From a checkpoint of a small transformer trained on Wikipedia: MLP 512 SwiGLU, 10969 steps.
Each number is 128 + 24 x the weight over its row's rms, rounded and kept within 0 to 255. Layers, rows and columns count from 0. The size above them is the row's rms in percent of the matrix's.

# layer 11 attention output (transposed), 256x256, rms 0.802, rows 34-63,97-127, columns 192-255
size [106 102 108  99 108 113  98 102 105  97 100  99 102 105 104 110 108 103 104 112 103 117  96 106 107 103 105 104 106 108  99 104 100  99  98  94  93 109  98 108 100 103 103  99 103  97  95 101 101 100  93  99  99  94  93 103 106 104  99 103 100]
[[106 126 145 159 123 116 127 164 104 112 101 132 152 115 110 110 129 152 162 181 122 100 117 101 102 152 111 143 124  94 131 141 139 133 137 114  98 106 148 118 109 133 118 121 152 172 163 103 131 160 130 160 163 114 145 125 170 127 119 124 130 100 136 125]
 [146 131 140 158 137 139 179 131 135 120 131 118 107 162 153 124 138 126 123 131 139 142 137 114 107 100 117 161 173 119 142 124 143 168 120 146  89 121 117  95 114 164 152 105 112 133 132  97 149  84 172 129 112 118 116 103 126 105 158 134 157 151 159 124]
 [173 139 164 137 117 156 107 143 121 155 141 110 133 159 160  88 105 159 128 150 161  84 130  81 117  57 121 101 127 127 101 118 122 167 117 131 122  96 173  92 139 140 155 130 185 140  97 125 143 129 145 128 143 124 118 132 121 153  89 119 135 146 174 162]
 [ 87 151  95 156  88 126 135 107 118 138 141  80 146 124 140 120  47 109 166 110 143 130 142  91  77 115  94 149 113 123 135 160 166 130 132 138 129 102  85  91 135 141 114 126  90 128 124 134 153 108 157 137 130 127 138 132 155 147 121 130 126 126 133 108]
 [ 88 135 117 101 137 102  81 142 122 142 122  97 121 148 127 157 113 152 118 133  99  95  81 108 114 138 133 121 136 122 142 136 160 157 129 123 140 127 169 121 157 108 141 135 135 123 123 158 162 137 106 110 146 129 154 101 125 124 130 158 176 120  67 142]
 [136 133 174 124 151 149 112 110 117 163 141 156 173 121 150 116 119  90 136 119 155  60 139 125 131 187 120 137 163 110  80 150 148 101 107 110 118 122 174 130 152 169 137 129 125 146 142 107 125 113 157 141 141  93 118 110 164 101 112 153 157  88 104 155]
 [138 113 104 108 121 115 118 159 118 100 158 168 133 111 172 138 120  80  96  93 171 146  95 112 150 120 152 140 134 112 141  98 127 158  91 145 149 123 128 165 126 136 141 120 102 115 114 102 145 145 150 173  94 157 159 131  92 129 104  86 117 158 105 120]
 [145 128 135 141 129 138 154 142 140  97 101 161 122 132 105 117 123 119 134 131  97 114  99 107 106 126  99  99 166 117 139 120 156 121 113 125 175 135 179 139 148 131 152 119 168  90 135 106 139 170 107  85 131 153 165 130 130 122  99 165 129 136 167 103]
 [138 120 149 152 158 138 142 104 151  94 162 147  98 128 109 130 114 123 143 146 147 181 151 169 150 102 133  98 102 109 133 140 146 114 130 124 152 112 105 163 112 142 134  91 158  96 116 190 103 107 141 131 134  72 103 114 104 162 128 128 131 120 142 167]
 [108  85  97 125 114 142  96  95 140 133 115 109 100 120 198 105  79 102 176 166 102 138 153 156 144 157 132 122 134 150 142 119 115 142 142 114 131 136 149 130 117 102  99 103 132 144 148 148 127 146 125 127  97 178 119  82 134 142  93 153 158 108 174 103]
 [115 151 158 135 128 127 122 104 116 115  93 149  95 155 119 160 128 181 114 106 126 111 129 110 121 112 112 126 142 152 166 106 109 110 121 100  83  56  87 121 132 129 109 150 104 137 111 119 139 124  94 168 138 150 146 114  80 121 107 151 101 119 141 100]
 [142 171 144  93 142 118 106 182 112 113 126 115 109 145 114 142 131 118 158 126 169 136 138 148  98 122  97 124 124 115 113 123 101 126 157  68 182 117 145  53 106 129 106  87 108 122 156 190  66 159 133 141 106 121 178 111 114 131  96 146 113 138 143 118]
 [121 132 137  83 169 145 156 112  91 118  71 112 148  71 132 175 147 148  73 130 136 104 116 147 120 134 128 124 157 135 159 136 126 152 111 131 119 130 143 131 146 130 130 125 135 111  74 187 112 133 109 117 148 127 122 174 111 136 124 125 147 106 170 131]
 [137 114 117 138  94 125 139 134 132 150 141 131 132 110 165 196  99 127 139  72 136 175 112  73  91 101 144 139 140 164 112 104 130 112 134 139 143 114  67 124 155 145 108 131 146 139 144 129 160 132 114 116 137 104  87 107 155 172  96 151 155 116  84 168]
 [120 133  72 112 118 119  77 103 142 109 113 139 117 132 109 116 119 184 116  98 164 149  95 128 166 137 138  94 167 159 152 145 117 170 150 112 154 104 135 142 147 134 121 171 167 166  92 111 105 115 133 136 146 131 100 126 148 103 143 134 134 142 155 122]
 [118 134 104 155 132 138 147 138 131 140  78 107 112  77 143  99 101  70 154  83 162 128 126 100 125 107 127 116 121 140 152 144 132 147 139 162  96 113 134  87 166 108  98 145 168 136 113 134 149 104 164 136 129 142 116  75 148 183 130 133 129 101  88  90]
 [ 89 110  93 150 138 186  68 139 146 157 112 110 155 160 127  93 130 132 132 140 157 116  92 103 165 136 125 145 151 113 115 125 119 121 102 147 149 168 122 122 155 130 172 132 110 129 146 129 156 140 119 125 154 146 124 121 112 127 122 157 155 147 138 127]
 [161 135 133 130 156 161 133 169 171 101  49 105 139 142 150 138 118 122 109 140 129 109 106 154 136 104 118 111 118  96 147 129  63 135 186 132  99 134 148 121 183  96 126  99 139 108 123 127 162  94 142 145 124 114 123 130 126 160 144 121 112 113 179 118]
 [146  68 139 119 188 116 170 131 142 143 112 146 148 127 140 105 125 128 104 154 126 147 109 122 105 117 136 121 137 118 116 153 130 117 131 140 179 129 110 130 121  99  85 126 164 145  88 119 104 142 169 141 151 144 128 124 176 155 143 119 169 116 101 130]
 [125  85 133 111  88 161 153 146 153 104 170 120 133 151 108 126 142 193 117  99 109 127 174 110 105 142 172 114 142 153 120 149 145  85 140 130 125  72 157 134 167  97 140 128 124 136 120 127 133 145 111 125 106 130 115 117 141 106 177 110 110 123 171 133]
 [152 106 156 120  82 121  94 104 119 143 126 132 102 140 117 132 120 103 174 111 136 123  92 129  87 119 134 104 142 106 139 118 165 130  94 168 115 114 158 128 111  94  90 183 128 142 134 149 113 181 107 103 122 168 133 125 109 135 140 140 124 135 138 102]
 [135 149 125 136 174 146 147 116 114 145  74 155 114  90 172 163  98 137 147 136  96 109 126 134 117  80 150 118 166  97 140  99 135 122 138 108 112 108 101 125 158 160  94 103 129 154 122 132 150 132 149 149  93 175 160 110 129 152 145  79  91 128  99 157]
 [127 123 152 114 117 150 153 124 178 107 105  93 138 134 154 103 143  93 122 109 108 171 165  96 170 111 156 135 137 124 102  89 102 108 155 136 118 193 103 119  89 141 139 125 158 145 155 108 139 153 137 139  91 144 135  96 167 184 140 151  96 117 128 150]
 [ 98 120 125 144 103 118 120 119  70 151 196 126  99 138 124  88 120 118 127 129 111 149 133 143 166 159 165 107 117 125 131 152 136 144 161  72 103 102 112 143 115 114 144 149 122 183 128 124 129 136 122 193 120 124 147 147 122 129 123 104 102 106  99 127]
 [145 118 119 120 111 121 128 154 155 123 110 105 137 144 127 139 109 129 108 170 105 101 131 139 144 122 155  34 131 121 149 149 144 121 128 165 173  87 176 121 169 110 116 140  92 135 125 139 164 152 116 143 150 143 147 157 137 155 126 128 141  84 158 114]
 [144 136 113  95 144  85  94 108 132 116 120 144 167 130 145 156 114 137 124 128 123 141 112 110 124 168 158 120 106 115  86 116 117 157 115 143  73 122 126 138 175 138 167 124 133 126 154 143 100 158 171 127 139 111 164 112 157 111 124 106 151 116 146 167]
 [136 134 129 164 102 153 121 140 140 136 144  91 148 114 135 115 146 115  88 108 124 136  78 137 138 146 149 132 143  83 164 125 115 114 147 116 124 145 144 119 148 156 134 146 152 108 118 111 131 136  92 121 148 151 116  79 146 140 105 109 143  77 182  72]
 [121 169 113 126 167 126 116 123 142  87 123 116 121 145 119 111 123  75 121 143 132 129 141 128 153 131 159 122 125 129 154  91 117 135 124 178 103 105 129 145 140 106 144 129 154  71 125  94 132 134 104  78 111 130 111 165 150 149 126 141 127 155 180 111]
 [115 136 143 120 143 124 123 122 162 161 141 114 154 181 134 134 203 143 112 143 112 125 134  94  59 123 117 168 144 139 134 126 149 144 188 148 111 128 115 120 148  92 149 117  94 114 130 158 103 133 150 125 134 139 117 117 125 157 116 132 109 117 117 105]
 [116 113 122 124  98 122 129 109 107 114 152  77 138  75 113 125 134 148 139  91 113 123 146 127 142 133 154 170 103 112 140 159 128 139  75 129 121 128 146  86 148 109 137 134 174 158 184 144  94 147 140 124 137 136 157 112 149 149 130 103 162 123 121 106]
 [150 121  85 126 174 146 121 147 141 125 148 150 107 112 116 115 128 142 136 125 124 124 154  69 120 116 162 137 128  86 127  79 136 139 119 129 121 128  82 138 130  97 101  99 129 129 128 116  99  63 106 167 146 109 116 141 137 129  92 137 134 102 116 119]
 [144 151 143 142 159  85 160  99 147 156 142 121 101 131 117 121  86 147 131 103 145 152 118 128 162 124 123 144 131 188 137 140 123 116 105 110 142 143 118 172  98 141 102 106 141  68 162 157 123 130 162 150  86 117 158 126 101 130 102 158 163 123 125 137]
 [123  99  89 112 144 136 113 142 107 167 130 143  95 119 116 134 123 128 162 161 143 141 128 157 120 175 170 125  91 145 107  90 181  87 132  81  93 117 130 162 152 101  97 114 103 113 134 121 114 179 108 151 130 129  94 153 113 106 140 124 128  96 123 171]
 [ 72 100 116 142 107  79 165 102 154 143 112  99 142 125  90 136 103 113 152 106  87 146 109 130 137 138 127 119 150  99 146 112 138 127 139 104 123 169 130 142 139 126 102 129 151 129  99  93 110 144 121  97 136 154 122  90 120 144 133 146 137 124 166 106]
 [114 162 170 110 102 167  70 150 142 141 150 116 141 125 166 133 169 159 116 114 122  93 107 149 113 132 163  88 147 113 178 121  69 163 157 149 115 114 123 116 165 106 148 137 113 116 119 137 136 147 115 111 137 144  96 110 187 117 174 104 111 147 121 133]
 [173 153 130  99 149 171 112 169 132 104 166 156 162 122 130  91 119 159 153 115 153 134 148 121 121 123 189 103 116 151  94 101 109 100 103 120 127 150 142 110 105 128 127 117 160 121 112  85 107 131 161 114 136 142 105 155 144 105 128 151 123 135  80 144]
 [118 121  76  98 100 149 166 128 149 153 103 134 101 137 132 136 221 143 109 116 151 165  91 113 121 118  99 115 132 167 157 141 127  84 112 124 158 119 133 159  98 141 125 157 168 128 165 126 146 140 119  86 158 156 166 107 146 133 156 115 127 137 154 111]
 [113 115 102 145 106 112 108  98 132 100 144  93 128  99 126 128 140 126  95 112 147  87 140 117 123 140 150 123 108 138 108 151 149  97 133 123 163 169 120  91 147  89 132 142 124 150 153 139 113 127 114 107 124 151 138 101 166 146 125 167 150 128 165  92]
 [141 124 127 141 139 148 120 132 152 154 126 115 130 176 172 132 151 134 145 155 136 145 113 119 169 144 139 168 136 135  89 124 115 129 135  93  93 131 115 145 140 132 117 129 110 150  94 115 170 145 144 169 102 130 130 137 114 127 121 116 128 127 111 126]
 [152 164 138 154 112 126 158 126  41 161 131  97 122  91 163 148 123 132 101 122 122  80 115 130 133  97  95 144 145 122 150 135 157 121 150 156 119 151 126 170 141 157 131 138 160 198 158  79 116 116 124 132 137 165 123 172 125 138 177 124 114 122 144  94]
 [123 121 115 132 117 119 142 158 144 135 151 136 133 142 118 102 156 144  75 119 121 123  81 120  90 159 145 119 138 114  86 169 127 108 131 187 156 168 163  94  97 121 155 133 175 123 143 149 130 139  88 150 144  71 101 100 170 153 148 166 113 124 152 109]
 [104 102 116  97  98 137 123 101 165 148 111 135 117  73 134 132 128 102 191 142 178 132 161 148 126 162 159 131 104  88  85 124 165 144 101 112 127 169 162 112 174  98 121 134 161 117 150 130 127 161 176  95 108  95 170 183 137 137  96 129 102 134 106 174]
 [104 106 102 162 100 154 119  92 117 125  96 124 143 119 146 161 160 124 129 102 129 111 139 122 136 136 115 181 133 125 133  92 160 115 155 192 133 153 152 105 165 138 160 168 142 129  96 101 143 103 111 117 150 130 137 172  97 103 145 122 141 133 127 108]
 [148 142 124 161 106 115 108 121 171  67 126 169 113 137  89  80 150 126 131 128 119 164 172 146 142 118 148 148 130 133 118 162 117 124 115  91 129 132 128  93 160 148  95 133 135 110 125  99 126 133 123 138 127 104 201 129 171 108 114 135 110 143 165  81]
 [103 179 149 140  98 141  98 116 148 104 128 138 109  98 134  49 176 105 113 144 114  95 121 118 152 134 111  78 137 104  93  90 105 108 152 134  80 154 158 158 124 116 166 114 110 119 136 130  98 143 168 144 122 135 159  71 155 141 152 131 154 123 127  94]
 [135  85 152  96  90 156 152 111 130 154 141 135 173 114 133 103  60  89 123 148 141 100 130  90 127 134 115 124  98 122 114 119 161 108 126 164 129 129 139 118 140 107 126 136 162  95 162 139 152 135 138 150 128 133  88 109 143 121  94 160 130 101  95 118]
 [112 144 103 143 132 143 123 128 126  70 153 113  68 137 154 181 118 188 108 146 121 135 117 114 111 133 107 157 152  92 107 140 141 115 134 148 157 140 151 152  88 169 110 141 104 103 110 118 133 138 144 120 110 122 131 165  86 120 128 128 110 168 141 119]
 [145 117 150 119 118 110 129 143  87 136 146 202  95  68 156 151 100 107 129 148 112 160 157  98 163 109 125 149 114 133 153 137 128 114 179 130 126 118 125  84 181 147  77  97 163  98 121 123  97 143 133  79  93 159 115 151 140 153 117 118 157  81 100  99]
 [112  82 101 119 129 115 144 112 144 120 124 156 124 123 142 153 135 147 128 131 105 167 132  79 152 118 129 125 123 145 126 143 139 113  55 119 119 123 145 174 123 183  93 130  88 117 104  70 145 181 146 141 113 112 157  89 144 108 108 145 125 173 109 141]
 [ 86 142 139 135  98 161 121 156 121 128 128  93  96  90 138 125 158 116 115 162  99 120 139 130 128 106 115 163 100 133 146 104 110 104 132 109 132  77 196 101 105 122 162 151 125  99 150 133 148 137 110 106 108  86 108 140 115 137 112 152  98 101 108 150]
 [141  94 151 188 167 111 158  91 116  70 155 159 113 105 110 114 146 122 147 175 147 124  59 128 130 139 101 148 111 107 114 149 130 114 142 103 129 159 139 174 132 176 153 174 138 141 129 126 128 151 130  86 111 135 151 120 119 131 155 127 136 133 156 113]
 [119 152 103 135 106 144 142 135 131 116 131 116 134 129 125 111 147 142 128 148 141 133 166  98 123 136 140 120 153 119 146 144  68 122 130 101 118 144  92 101 129 157 154 132 123  93  97  77 161 121 170 137 109  89 115 115 130 152  81 102 142 150 130 193]
 [126 132  99 136 121 158 113 135 145 129 155 111 130 157 125  98 154 165 103 135 164 185 110 150 125 165 108  87  94 156 157  91  87 121 152 119 108 118 122 150  98 155 154 106 140 133  81 154 150 152 101 123 145  64 127 134 151 132 179 173 126  89 143 107]
 [120 164 110 102 164 140  81 157 121 123 152 128 123 130 124 122 119 151 187 143 152 126 156  84  71 149 115 128 111 159 120 137 127 129  92 104 150 109 140 142 128 145 134 138 108 140 100 179 132  86 133 116 124 144 140 140  96  73 116 148  92 180 102 111]
 [144 148 116 131 125 102 170 128  95 126 112 136 120 105 112 173 145 106 122 145 143 111 124 120 139  70 138 185 127 116 134  82 134 160 136 126 143 141 138  99 128 147 114 111 113 129 148 125 119 158  88  87 182 143 162 104 123 121 122  99 140  77 139 122]
 [136 187 142 131 129 126 142 136 140 107 139 138 136  98  97 140 147 176 110 153 108 124 120 145 116 160  75 162 164 142  92 154 131 125 111 116 156 151 109 104  93 157 126  87 165 100 110 160 128 100 100 119 131 134  86 114 110 101 129 115 119 147 183 163]
 [126 105 153 173 109 131 106 191 131 144 156 154 118 131 125 126 120  97 117 125 185 103 155 140 146 137 124 117 104 122 129  94 108 119 129 149 160 104 164 145  93 136  84 138  85  92  82 137 167 126 139 156 103 116 122 136 122 141 180 152 143 155  70 120]
 [120  97  78 121 139  73  97 127 145 142 117 135 111 133 137 170  92 139 132 127 112 137 138  89 140 126 121 103 164 140 110 141 111 122 158 126 112 136  98 140 118  92 128 116  97 127 144 110 136  93 111 111 135  52 150 142 135  87 109 148 118 123  98 127]
 [ 77 109 171 153 100  97 106 151 134 177 113 144  88  95 153 161 121 134 121 106 120 121 112 112 136 127 128 143  99 108 136 135 170 135 168 100 125 147 147 113 166 100 132 107 156 156 144 160 116 150 126 160 129 151 112 138  80 153 106 109 133 119 118 142]
 [157  96 110  93 104 162 141 148 131 136 108 111 122 131 144 146 115 160  91 135 143 142 123 108 136 124 129 154 126 146  84 106 129 100  93 125 146 136 119 104 115 193 122 112 144 115 117  83 107 138 109 138  88 140 113 127 153 120 130  86 113  86 144 112]
 [134 120 160 142 114 129 132 114 134 108 147 135 133 147 147 115 113  91 126 165 138 162 169 127 115 100 126 154 164 132 139 134 138 111 183 156 107 157 116 122  90 144  94 120  98 112 143 118 148 117 125 120  97 148 112 161 121 119 132 133 133 125 158 132]]
# layer 11 attention value, 128x256, rms 0.0893, rows 34-63, columns 192-255
size [111 108 113 111 110 113 108 103 106 103 103 100 107 111 104 107 104 105 112 111 103 111 102 106 112 109 105 103 109 107]
[[164 102 126 117 112 180 107  99 108 135 110 103 124 162 146 118 155  67 141 118  96 127 115 134 153 125  94 130 152 116  95 137 102 128 141 137 115  95  98 120 121 136 125 186 127 124 174 162 120 132 116 145  88 136 107 130 128 158 143 110  93 118  96 108]
 [170 118 180 122 122 129  91 118 106 114 136 118 122 115 138 132 132 111  84 131 125 137 106 108 185  94  72 143 130 121 130 136 129 119 115 102 103 149 129 136  68 117 172 121 138 111 117 125 187 144 105 116 130 137 137 104 135 196 130 161 117 171 104  95]
 [141 141  94 121 160 133  81 115 179 131 125 150 151 132 120  82 168 166  93 125 101 136 144  98 121 144  98 145 136 168 147 128 136  78  93 117 145 139  89 138 110  96 138 119  80 138 122 177 134 124 140 161  76 124 168 149 117 119 155 121 106 125  77 130]
 [120 122 176 102 141  98 116 130 134 154 122 145 118 155 127 163 138 102 114 129  92 124 122 163 124 131  86 142 153 146  86 120 141 106 157 114 121 110 141 120 135 132 137 106 134 107 112 187 113 139 144 113 136 102 182 139 148 121 128 136 195 117 124 128]
 [103 144 140 123 137 140 158  82 132 166 144 130 101 103 134 177 139  65 121 129 171 140 124 125 141  98 118 138 146 138 117 124 154  96 137 123 124 138 170 139 131 173 115 108 120 151 168 131 104 113 126 152  85 154 144  91 114 179 138  79 182 131 158 153]
 [117 120 114 119 150 106 151 155 199  63 135 130 110 104  65 127  88 111 154 122 129 132 132  97 112 132 118 163 128  96 133  84 110 130 116 167 131 123 120 126  96 118 135 109 121 140 118 154 111 175 126 141 160 134 114 155 148 138 143 147 118 114 144 118]
 [100 116 165 127 100 121 133 145 160 181  87 128  64 190 117 106 121 167 151 132 132 121 143 158 145 107  96 116 147  98 127 145 148 139  97 177 103 136 117 139 110 138 105 157 104 117 161 137 128 151 130  73 115 157 138 130 110  76 110 138 140 116 123 135]
 [126 142 164 115 128 110 123 126 167 156  83 151 118 121 128 110 144 112 113 112 171 140 147 127 141 150 153 131 104 130 132  89 140 170  85 144 124 107 135 131 102 152 130 126  99 120 167 138 120 107 124 136 118  86  91 113 139 158 152 126 137  71 102 147]
 [153 143 113 116 124 110 125  99 137 122  94  76 130 114 136 118 120 116  90 117 108 155 138  52 115 154 133 127 168 137 133 128 107 115 120 113 114 137 138 140  91 119 136 138  97  97 121 108  99 122 127 145 136  95 187 126 127 110 114 142 110 114  79 151]
 [ 85 144  82 183 137 145 134 106 113 170 125 151 137 103 115 153 139 160 111 162 175 163 133 107 107  91  86  82 120 141 153  84 121 139 107 146 138 119 118 176 143 123  91 166 141 128 113 117 141 125  95  89 148 157 169 155 112  97 128  96  82 151 135 122]
 [169 124 124 127 153  98 169 125 132 134 137 127 126 120 117 132 126 127 100 151  92 134 156 159 148 124 121 120  93 107 135 145 123 106 140  79 147  76 141 176 126 126 121 105 119 132 154 175 122 107 140 112 119  92 119 134 184 140 132 145 146 136 140 145]
 [155 130 105 129 146 126 159 113 152 114  63 120 136  95 175  98 110 118 176 129 127 157  92 120  95 140 110 126 157 112 109 107 112 133 108 136 122 135 133 138 144 115 130 131 152 116 137 162 131 125 125 149 170 143 156 133 136 117 131 130 115 100  77 127]
 [122 110 103  86 115 119 147 145 118 131 105 161 170 131 130 134 127 130 164 126 121 100 159 115 129 144 123 146 177 131 143 145 165 117 144 120 157 113 147 111 125  93 140 132 118 130 149 161 163 132 109 106 103 148 110 114 150 144 133 121 124 104 109 150]
 [189 137 130 132 124 115 177 109 134 165  97 163  96 172 101 146 119 163  83 116  99 143 111 147 123 161 158 156 136 128 137 144  96 118 166 155 151 147 155 125 128 135 153 160 144 142  93 150 120 120 134 112 130 114 134 127 125  94  85 131 144 120 145 129]
 [134 136 111 141 134 123  91 104 146 119 116 148 139 141 156 104 119 134 170 170 137  84 161 153 150 153  86 115 129 124 147 119  83 139  92 133 131 129 101 146 121 133 149  72 130 134  96 153 110 123 143 127 104 159 170 151 126 151  78 122  91 135 145 119]
 [170 109 167 147 146 135 101  95 119 172 127 146 146 175 109 141  99 158 167 167 101 117 128 133 132 129 119 129 157 143 122 108 139 130 140 116 173 102 154  93  76 119 134 130 132 124 183 154 140 145  83 123 120 120 141 150 150 124 155 147 155 127 126 112]
 [133 112 149 137 114 123 131 106 137 145 109 142 103 151 140 165  92 121 154 109  80 109 147 144 138 138 140 133 116 144 126 128 116 172 153 108 108  97 129 161 131 119 163 156 132  63 127 117 122 138 123 149 120 119 146  97 111 141 103 122 122 123 116 173]
 [104 165 165 140 105 134 128 128  79 126 155 140 140 102 134  93 148 127 167 117 139 124 151  82 118 117 113 116 108 100 114 167 169 124  91 131 120 149  95 118 135 132 149 150 131 147 142 140 118 144 152 113 153 150 107 146 134  92 110 167 136 102  78 151]
 [111 150 106 126  84 152 134 110 111 120 106 122 110 121 106 159  68 163 126 112 142 157 136 107 116 145 171 115 134 114 138 119 156 142 134 125 107 122 121  98 121 164 136 123 153 114  89 129 159  70 124 118 172 139 142 176  98  95  81 128 105 135 138 102]
 [138 150 130 105 135 109 147 141 128 161 110 139 121 155 112 173  89 118 111 117 128  79 142  98 147 116 133 129 120 109 138  87 134 142 138 173 156 112 138  90 103 109  72 114 117 127  52 113 149 113 115  84 134 111 146  87 172  98 124 169 117 144  71 129]
 [ 99 122 142 136 165 115 106  92 139 131 105 109 120 139 101 181 156 156 132 133 123 156 122 118 162 141 144 109 126 130  77 117 146 136 147 102 124 112 121 100 140 117 136 128  85 133 136 161 153 132 114  84 164 158 192  84  94 133 149 132 117 130 121 120]
 [145 170 106 109 151 111 111 143 111 139 125 136 152 138  99 135  99 140 113 116 143 192 149 109 130 127 137 150 126 137 114 126 134 139 102 140 137 135  96 106  77  95 108 129 163 111 146 157  95 142  82 131 108 131  96 138  96 149 108 148 175 128 149 166]
 [151 143 157 132 135 115 112 160 117 163 172 139 159  86 107 182 171 150 106 118 106 116  84 160 123 115 138 119 134  73 147 135 124 131 119 137  81 122 153 143 132 148 141 142 143 131 132 114 150 125 104 111 155 140 114 161 111 103 104  93 145 142 120 134]
 [136 136 149 105 137 121  88 167 143  85 125 111 123 136 145 140 141 149 130 110 131 183 101 135 125 130 115  93 143 145 120 125 133  57 129 139 119 115 145 106 147 105 110 121 127 122 146 127 139 124 103 120 114 133 126  73 142 134 150 114 136 163 124 108]
 [ 97 118 132 132 179  86 106  81 113 135 172 176 102 123 146  91 108  84 100  92 166 162 135 147 166  93  90 182 105 129 185 137 146 120 138 127 121 140 124 142 144 130 144 164 163 146 147 125 102 102 109 130 112  79 123  87 120 149 146  76 110 135 146 124]
 [127  79 144 209  70 124 154 112 159 134 122  87 143 127 125 140 153 149 105 133 127 150 145 149 150 104  95 141 125  99 144 152 149  98 120 107 112 104  87 137 119 161 136 161 102 134  85 100 175 100 129 143 136 118 111 140 119 138 123 176 132 102 150 123]
 [110 150 144 128 117 140 117 113  98 132 160 128 100 113 102 140 153 174 164 205 158 112 130 139 184 110 140 122  96  92 127 156 139 109 110  96  99 121 112 144 151 137 121 113 150 114 153 129 136 139 124 112 137 162 141 139 133 106 148 118  95 128  76 135]
 [154 124 103 156 132 109  92 108 128 136 143 124 150 123 197 148 121 151  99  97 142 124 116 137 140 137 106 140  99 151 130 106 114  97 111 128 126 123 132 142 140 183 149 158 119 133 109 128 119 116 152  92  70 115 113 167 147 153 110 163  88 125  91 140]
 [111 183 130 164 141 118 126  94 137 107 110 145 138 130 139 125 116  94 152 124 123  97 121 110 143 109 148  84  93 119 121 165 149 145 113  99 130 113  94 142 143 140 117 145  98 143 129 112 134 151 126  90 138 105 138 111 158 117  94 171 111 107 143 134]
 [154 125  71 152 147 108 121 154 154 102  95 164 107 141 170 163 143 109 139 140 167 170  90 127 144 128  97 100 119 120 100 100 158 172 133 147 175  90 153  99 137 150 135 177 112 145 110 142 134 167 172 110 128  95 109 119 125 134 140  85 121  97 144 113]]
# layer 11 attention query, 256x256, rms 0.11, rows 128-132,192-196, columns 192-255
size [ 68  62  83  76  80 132 106 100  97  89]
[[102  72 129 141 114 119 163 121 143 135 121 115 133 165 100 128 132 183 110 117 119 148 118 131 113 100 107 109 112 146 128 158 110 122 156  85 145 155 107 110  91 139 149 154 146  74 164 147 170 123 101 113 126 116 145 132 131 146  85 137 117 114 124 119]
 [123 102 137  92 148 137 159 140 148 157 109 120 138 139 134  87 152 119 107 154 160 157 137  70 196 151 122 147 165 151 122  99 123 114 132 132 145 121 125 105 139 121 161 142  85 142 145 119 105 105 131 140 127 136 156  95 145 136 120 115 116 131 106 145]
 [133  52 103 111 137 156 121 125  97 113  93 137 127 142  88  91 174 140 136 144 139 117 131 123 140 104 121 134 137 147 116 141 102 142 119 105 160 114 142 118 101 115 134 115 151  97 132 109 129 123 135 139 140  79 149 122 132 130 128 160 108 130 152 124]
 [159 130 106  90 101 135 132 136 143 173 121 156 125 112 115  97 164 141 120 150 126 162 147 147 188 114 140 137 128  76 112 119 119 117  72 138 108 130 136 151 118 110  79 143 119 150 111  89 140 134 122 127 125 103 108  68 168 128 143 154 106 122 112  92]
 [139 106 112 128 103 154 100 132 137 129 142 118 114 125 143 128 106 147 143 146  96 158 107 147  94 152 127 131 153 158 154 135 108 107 156 146 149 115 111 122 129 136 117 121 122  94 119 107  98 134 177 134 163 106 106 140  80 146 101 108 125 102 119 172]
 [120 113 141 122  91  95 136 125 164 146 128 118  98  91 112 123 105 118 114 157 119  96 161 112 146 116 100 152 144 131 154 116 159 138 162 129 148 158  63 103 132 152 168 128 178 159 163 138 122 146 138 121  84 118 109 131  99 163  92 110 123 150 104 157]
 [133 139 121  99 119 155 117 115 123 124 144 157 125 139 121 134 152 141 129 123 141 116 116 157 110 155 162  95 100 130 116 165  76 145  98 109 129 112 202 147 115  92  97 153 121  65  93 136 119  99 111 128 165 123 140 129 179 111 153 165 107 112 156 108]
 [139  95 114 142 133 123 123 133 141 112 123 115 134 141 113 144  98 130 115 147 117  97 127  77 162  94 127 106 141 144 146 114 135 109 121 108 160 111 108 106  82 181 123 133 106 117 144 104 116 129 159 149 112  92 159 131 127 154 106 151 139 115 119 157]
 [122 136 146 114 146 169 104 151 115 130 158 114 162 144 170 134 143 145 169 110 160 137 106 155 151 140  91 138  76 137 125 125  99 146  75 132 118 162 140 149 125 118 140 165  81 113 107 118 160 122 124  72 135  66 130 142  96 112 185  98 145 116 158 113]
 [123  90 112 126 136 159 156 112 175 136 134 154 131 116 148 127 102 116 124  93 118 106 156 153 106 147 125  93 122 122 130 146 136 102 116 142 123 116 139 171 111 100  86 104  77 113 113  92 122 128 119 131 129 117 173 119 145 117 132 155 116 112 165 134]]
# layer 11 attention key, 128x256, rms 0.114, rows 64-67, columns 192-255
size [111  76  86  82]
[[144 142 119 147 156  99 122 107 111 143 122 135 133 114 111 142 107  74 120 131 114 160 149 106 156 125 101 117 143 160 138 101 148 132 187 116 113 148  91 118 163 194 147 122 158 155 158 114 119 109 102 105  63 141 108 169 122 155 110  95 182 157 111 166]
 [162 124 122 144 126 101 126 140 179 142 113 118 111  94  81 150 104 138 142 155 142 111 109  91 143 134 119 163 152 134 132 118 197 111 115 154 123 131  47  92 135 182 117  96 100 138 120 132 168 108 120 127 121 119 129 140 130 169 108 131 144 132 122 119]
 [108 136 102 134  89 132 179 109  94 147 104 135 123 126 111 153 121 134 126 118 123 149  93 165 125 162 148 138 159 115 123 109 127 156 154 154 104 144  97 154 123 157 179  93 152 165 118 161  74 165 134 144 152 141  67 117  99 134  90 120 133 128 148 139]
 [122 120 145  74 162 136 153 182 116 115 102 139 133 144 125 111 123 136 146 149 115  81 119 110 190 129 127 120 146 158 161 136 180 150 134  86 114 121 148 136 104 107 152 118 114 145 106 117 104 143 109 147 146 133 143 143 123  99 122 111 151 146 127 152]]